config.toml
activation = "relu"
tie_embeddings = true
init = "normal"
grad_clip = 1.0
steps = 2456
Each number is 200 + 30 x the weight over its row's rms, rounded and kept within 0 to 999. Layers, rows and columns count from 0. The size before them is the row's rms in percent of the matrix's.

# layer 11 MLP down (transposed), 512x256, rms 0.102, rows 26-51, columns 192-255
096,258,237,183,185,156,202,221,264,144,167,183,153,179,224,263,214,182,235,173,224,145,191,166,163,199,115,255,196,216,181,209,143,208,172,198,209,151,190,212,187,199,218,238,213,226,183,241,185,244,227,216,230,182,200,182,197,197,181,208,182,229,248,190,295
101,177,202,264,251,169,199,267,190,227,224,259,182,255,193,199,162,149,175,181,225,212,238,178,200,191,159,125,161,188,186,186,124,168,216,220,170,204,205,177,208,204,217,184,208,218,190,226,221,203,192,182,158,177,191,136,197,206,218,163,203,244,226,260,202
119,212,189,155,207,191,199,262,213,131,227,227,141,183,153,236,202,170,242,185,237,201,225,263,174,216,230,154,152,205,211,225,220,221,191,164,201,280,217,252,171,182,185,189,156,214,194,189,211,165,238,195,207,182,168,214,193,232,227,166,161,233,196,177,263
099,202,181,277,229,207,206,224,185,188,235,223,108,214,138,146,218,166,172,211,215,192,211,134,142,208,213,205,231,231,179,197,136,226,231,270,217,234,204,192,199,203,214,185,204,185,168,176,174,243,189,209,226,222,204,217,236,179,229,202,162,218,206,217,219
106,196,188,207,241,210,173,201,224,191,185,270,186,207,232,214,196,140,192,183,191,171,171,249,174,164,225,174,191,202,215,198,173,170,200,208,171,189,138,204,220,203,240,171,169,212,137,193,180,222,158,232,228,176,146,182,148,255,223,221,222,171,220,191,215
080,243,165,162,253,167,193,220,177,176,160,203,180,166,215,178,222,143,205,156,169,192,242,116,235,205,174,183,169,275,179,204,189,201,193,196,208,196,219,170,227,151,192,174,203,215,203,252,199,143,227,173,209,198,251,148,199,178,203,167,190,217,170,201,186
095,233,199,137,191,221,170,192,217,263,196,201,153,221,147,246,183,163,239,147,217,154,250,186,193,188,190,253,216,156,209,210,178,306,145,224,173,193,171,190,209,218,235,188,206,180,252,202,182,156,193,197,206,238,99,176,227,177,202,233,168,199,233,217,177
100,218,172,151,156,199,204,231,226,185,183,216,232,202,197,224,225,223,252,129,186,141,202,247,256,197,169,250,176,214,240,205,148,201,200,204,228,220,190,193,149,231,186,204,252,245,177,135,230,231,203,183,160,151,235,169,270,187,214,205,169,212,206,224,169
085,184,190,207,233,166,188,203,195,181,218,166,230,235,188,228,233,141,215,264,224,230,246,193,231,204,218,211,181,220,203,211,148,172,225,194,166,264,226,178,149,239,203,181,170,201,184,217,210,175,208,225,183,218,203,208,182,213,252,239,151,195,228,232,203
121,249,223,239,227,189,191,203,219,206,185,161,206,230,222,193,181,250,150,222,235,181,179,232,178,194,176,263,176,225,213,208,213,205,225,149,165,201,154,182,207,214,195,168,244,186,220,210,184,176,196,191,252,225,193,185,171,209,171,195,225,260,225,197,197
105,215,176,255,216,226,244,226,235,197,176,205,229,212,184,171,226,234,223,187,192,215,220,188,152,256,218,178,201,207,225,177,184,250,179,149,245,163,184,170,208,167,239,149,176,189,190,210,166,245,204,162,193,195,166,213,199,163,201,226,268,169,211,164,215
094,231,172,221,209,171,212,173,194,221,200,211,163,220,212,243,221,186,250,210,235,163,242,207,207,166,185,223,200,241,181,168,182,205,208,230,180,257,203,199,237,231,137,257,205,217,146,212,179,109,213,198,209,224,223,185,186,267,212,126,185,226,203,184,197
081,182,184,216,176,193,197,211,213,209,192,177,235,188,205,201,222,179,212,179,185,164,185,156,245,245,172,205,205,196,245,229,202,251,151,194,185,253,180,177,210,166,158,170,198,168,235,157,211,243,216,174,196,183,222,181,133,146,236,231,202,164,172,179,205
094,228,207,228,202,197,214,209,185,192,267,181,234,250,235,205,213,184,188,275,187,222,188,174,189,224,199,207,170,213,194,189,209,218,221,228,181,222,191,199,177,142,172,218,191,194,161,162,197,178,167,224,189,198,198,196,167,205,208,173,226,216,186,210,229
081,242,181,241,192,245,177,256,168,195,251,170,141,170,169,156,206,182,232,169,212,187,187,144,167,227,199,209,154,236,172,212,233,224,174,155,248,210,194,204,162,204,179,154,265,180,142,175,121,148,202,190,176,239,187,230,233,205,208,184,210,176,174,158,155
108,155,175,226,100,301,219,229,180,219,206,205,180,206,218,254,227,195,161,169,212,207,189,200,212,183,202,180,185,166,221,206,197,187,230,191,209,142,244,252,243,168,187,143,227,185,224,194,170,211,186,173,236,222,189,193,207,202,165,166,203,236,205,214,215
108,225,159,178,176,168,165,210,199,225,155,179,166,171,210,229,212,247,221,195,218,205,181,206,197,209,248,218,163,208,172,221,165,238,152,217,222,209,229,224,193,216,220,223,251,212,189,208,212,169,234,166,213,209,229,194,186,187,201,175,189,238,192,211,182
092,180,214,200,199,168,191,238,239,165,215,230,192,225,210,194,206,188,183,205,205,197,180,151,195,214,164,0,178,217,186,213,197,173,212,163,173,156,200,178,152,199,239,233,217,167,186,224,178,201,191,282,198,209,275,174,219,201,194,201,202,222,194,210,205
105,184,193,196,197,206,214,187,226,196,188,185,237,200,193,216,155,162,173,221,203,236,192,192,156,249,248,86,261,283,187,194,186,176,211,191,197,210,170,203,160,205,178,162,224,193,179,205,158,185,174,248,232,200,235,217,230,214,166,205,201,189,192,192,211
111,215,181,138,193,203,230,221,188,164,249,211,166,187,179,226,225,249,261,178,230,213,184,199,211,248,217,232,234,201,190,217,203,170,157,231,166,234,231,180,223,236,233,185,219,190,170,186,182,204,209,232,185,200,215,208,161,217,178,181,228,262,210,222,211
102,184,176,111,187,188,194,196,185,200,194,256,188,181,167,183,232,128,172,221,179,225,216,160,149,232,194,262,126,173,198,189,194,249,193,191,227,242,240,221,204,189,132,173,155,190,231,207,227,160,258,204,184,235,252,183,175,206,175,164,250,238,194,178,196
107,191,217,262,206,222,210,213,199,206,190,167,242,165,190,220,165,186,255,205,187,259,220,194,184,248,202,255,232,175,183,196,183,207,228,176,209,164,176,240,240,205,192,249,237,208,179,167,182,226,180,206,189,195,163,189,210,193,206,184,254,188,180,221,198
108,238,191,209,229,168,228,199,204,205,159,177,229,154,184,194,131,225,237,223,179,197,216,196,236,172,247,233,210,192,213,204,182,230,186,195,208,159,211,144,208,209,194,164,250,154,241,194,135,221,198,209,190,204,180,205,215,188,142,201,190,212,182,191,173
110,170,195,196,184,239,147,210,209,218,206,204,224,211,276,175,185,166,218,228,172,203,196,244,181,233,217,135,178,205,226,219,168,187,209,235,207,207,260,220,153,186,230,161,232,178,205,192,218,203,257,171,193,197,198,276,134,227,164,232,244,176,219,212,190
086,174,190,183,243,238,240,176,227,158,227,193,184,268,183,128,213,213,176,198,210,153,188,219,204,213,158,236,136,172,189,186,205,195,234,172,204,199,188,197,144,174,243,179,139,174,189,165,204,205,212,262,196,197,216,262,200,251,146,188,208,236,176,203,200
104,185,194,178,249,178,132,225,234,202,216,224,268,132,215,218,171,180,180,192,193,152,150,212,212,177,209,210,173,167,222,197,179,247,217,235,267,187,226,180,215,244,177,177,171,231,200,168,192,182,214,158,223,174,190,160,237,189,146,207,236,203,180,172,193
# layer 11 MLP up, 512x256, rms 0.11, rows 27-51, columns 192-255
101,214,236,201,279,173,223,254,172,221,153,151,168,263,180,206,164,192,156,236,181,181,187,170,168,195,243,191,182,207,175,177,195,160,219,210,119,244,177,236,201,194,218,228,184,167,177,235,190,210,178,230,181,195,225,193,178,233,194,201,156,199,182,193,187
105,145,220,192,148,191,221,196,219,211,213,197,197,232,216,205,177,174,158,209,195,163,249,180,203,152,171,229,204,233,182,200,213,200,174,227,203,223,215,197,180,244,202,185,207,159,190,202,153,178,206,140,178,250,189,195,201,207,193,185,189,189,171,253,192
105,162,192,218,152,208,157,214,278,161,238,203,260,220,255,271,150,215,173,203,205,165,205,210,167,186,233,195,222,213,238,170,236,205,197,185,214,190,198,222,202,213,175,219,214,246,216,183,220,230,202,121,202,203,235,204,206,179,173,169,204,206,257,219,143
101,196,238,184,249,217,156,162,189,170,242,201,207,173,213,205,199,140,194,221,253,194,179,235,200,213,197,202,227,222,202,190,132,220,164,139,207,228,175,208,173,225,261,161,209,211,190,222,203,171,236,177,204,195,178,164,223,210,160,171,235,227,149,178,252
092,206,186,142,181,186,232,237,169,186,232,205,175,167,175,203,238,229,181,178,151,190,156,174,216,238,214,229,204,174,208,219,207,171,213,188,188,177,190,161,154,235,137,235,170,183,196,194,182,187,212,186,212,197,218,164,204,211,212,159,221,211,160,236,210
097,254,197,202,207,224,236,224,230,204,222,231,197,181,167,255,170,173,184,227,249,167,146,198,169,246,205,178,179,151,173,196,206,202,185,175,188,214,247,239,218,151,229,176,206,192,209,212,187,199,227,170,164,163,189,233,206,234,184,164,230,197,194,156,159
102,186,216,209,193,154,183,231,219,192,202,174,194,223,246,258,227,265,215,214,198,148,229,215,229,191,202,224,180,219,211,228,225,175,159,232,219,191,195,185,213,171,253,162,254,184,165,199,157,250,201,193,184,155,209,216,226,176,181,164,169,210,227,172,251
088,206,262,170,214,190,194,165,197,208,269,114,231,184,251,244,157,208,198,160,265,225,208,261,195,191,175,218,203,200,179,198,180,212,166,147,132,217,220,185,169,199,224,177,245,177,200,206,122,155,186,185,181,222,180,208,183,173,234,224,171,250,176,166,220
112,223,212,167,218,210,197,194,182,245,229,181,225,175,200,220,178,180,159,189,186,145,184,197,182,205,214,232,188,250,222,214,172,197,187,254,219,227,193,200,200,227,110,152,215,220,170,180,183,246,218,151,225,182,237,275,224,259,291,220,196,248,173,226,218
105,191,175,257,184,186,207,199,255,235,203,213,179,191,217,184,204,196,174,215,214,200,236,231,173,203,147,221,138,218,187,203,203,239,223,169,191,216,221,186,237,222,253,224,240,172,110,182,246,218,156,195,202,238,208,190,169,229,215,213,183,187,256,195,210
092,203,202,152,176,225,219,233,244,237,198,208,253,244,215,178,153,193,197,175,230,161,210,167,182,217,211,188,210,200,245,210,196,160,200,176,182,220,239,167,195,261,198,199,132,255,206,216,152,243,192,176,134,225,187,240,167,262,181,178,181,208,185,135,225
099,176,217,179,211,201,246,173,196,235,219,225,233,237,180,213,186,188,187,217,204,215,258,228,250,190,199,217,243,146,233,189,214,204,152,214,174,270,196,191,209,190,247,180,220,148,228,204,209,206,195,224,234,183,219,186,181,252,167,228,193,227,243,160,118
096,166,235,177,180,241,225,164,179,192,154,173,208,163,183,197,160,182,204,211,207,176,226,178,240,254,220,276,178,173,241,196,167,236,172,208,211,220,249,173,164,186,182,214,220,182,214,135,222,180,209,195,185,201,188,204,187,209,204,260,173,186,225,151,230
098,210,274,173,167,212,192,199,217,206,211,213,222,200,221,182,221,206,204,237,192,216,233,182,272,198,160,226,260,197,210,170,234,195,227,238,155,217,194,211,184,192,206,211,187,211,199,209,237,207,181,165,256,187,207,255,201,163,175,213,214,164,201,151,176
104,189,227,194,199,195,210,204,192,215,158,205,200,127,177,213,230,205,224,180,217,249,218,180,197,195,165,199,229,203,219,226,246,164,228,184,153,266,201,249,238,181,223,224,176,253,192,195,159,187,249,175,206,128,238,212,172,149,207,166,209,231,197,215,218
106,163,209,201,230,198,179,210,174,203,195,250,182,201,233,238,238,245,178,216,226,159,149,182,217,199,224,233,196,186,220,213,233,187,215,228,276,250,127,251,217,172,195,244,242,214,189,184,170,193,204,221,172,128,210,207,239,144,222,183,158,125,205,171,192
112,164,137,185,172,209,209,255,212,201,234,194,178,237,220,185,154,220,200,216,232,238,228,230,217,194,233,195,270,249,201,165,190,216,129,189,179,218,211,166,226,210,214,176,201,209,231,222,221,193,224,181,153,154,206,204,226,186,179,160,182,151,156,159,221
100,218,250,190,198,185,152,188,227,245,185,204,210,184,180,201,182,189,192,203,189,182,196,201,162,177,180,154,251,173,214,226,181,245,196,206,214,236,221,204,276,216,223,216,202,230,169,195,218,217,205,198,207,172,164,230,215,235,237,190,212,185,174,207,209
107,254,227,185,164,210,201,239,199,177,202,168,230,215,204,189,172,176,166,204,246,198,227,161,158,217,223,226,166,175,183,206,188,228,146,213,198,185,224,196,243,239,172,142,186,194,221,171,183,190,172,189,170,176,158,191,191,183,211,201,186,160,222,182,227
098,245,189,172,245,179,183,259,262,208,227,205,165,158,150,177,141,201,159,214,173,236,226,196,198,167,144,228,213,216,162,195,169,247,153,189,204,232,213,196,224,237,175,129,218,263,170,150,104,225,203,176,237,160,205,259,224,217,249,218,216,269,167,242,194
099,252,188,225,207,160,225,165,181,151,167,265,206,240,249,175,217,224,156,213,209,224,198,221,195,113,162,238,196,188,235,133,178,229,212,178,185,198,221,127,140,161,225,230,193,204,198,255,204,150,181,180,173,172,233,207,176,209,221,148,215,187,181,237,164
103,201,213,204,199,253,240,177,210,239,121,167,215,200,148,187,176,194,233,248,240,238,143,223,240,224,222,213,194,189,201,169,156,202,148,247,150,182,180,178,253,174,230,195,230,198,184,195,178,229,232,191,229,178,145,177,201,231,295,202,193,149,171,231,230
106,202,217,175,188,216,201,148,213,227,206,154,181,202,181,229,164,212,177,180,251,139,222,226,206,206,195,243,232,213,222,247,157,204,205,229,194,276,183,216,208,212,223,261,239,156,205,227,208,161,145,241,187,214,174,191,175,235,236,182,148,214,230,181,252
086,202,220,130,214,159,200,202,132,230,229,194,163,182,207,177,185,209,207,201,222,209,200,203,224,159,150,219,168,213,185,196,191,154,165,234,201,185,153,169,197,213,202,163,205,227,203,213,207,249,195,205,159,156,207,162,121,227,192,189,186,231,224,215,237
096,221,225,200,236,223,157,204,168,135,223,178,195,202,177,229,181,136,223,204,182,208,177,163,202,262,154,176,192,182,197,214,210,208,215,225,134,249,196,205,177,229,163,202,172,166,185,152,201,163,243,232,217,209,224,186,249,274,177,158,210,159,216,167,236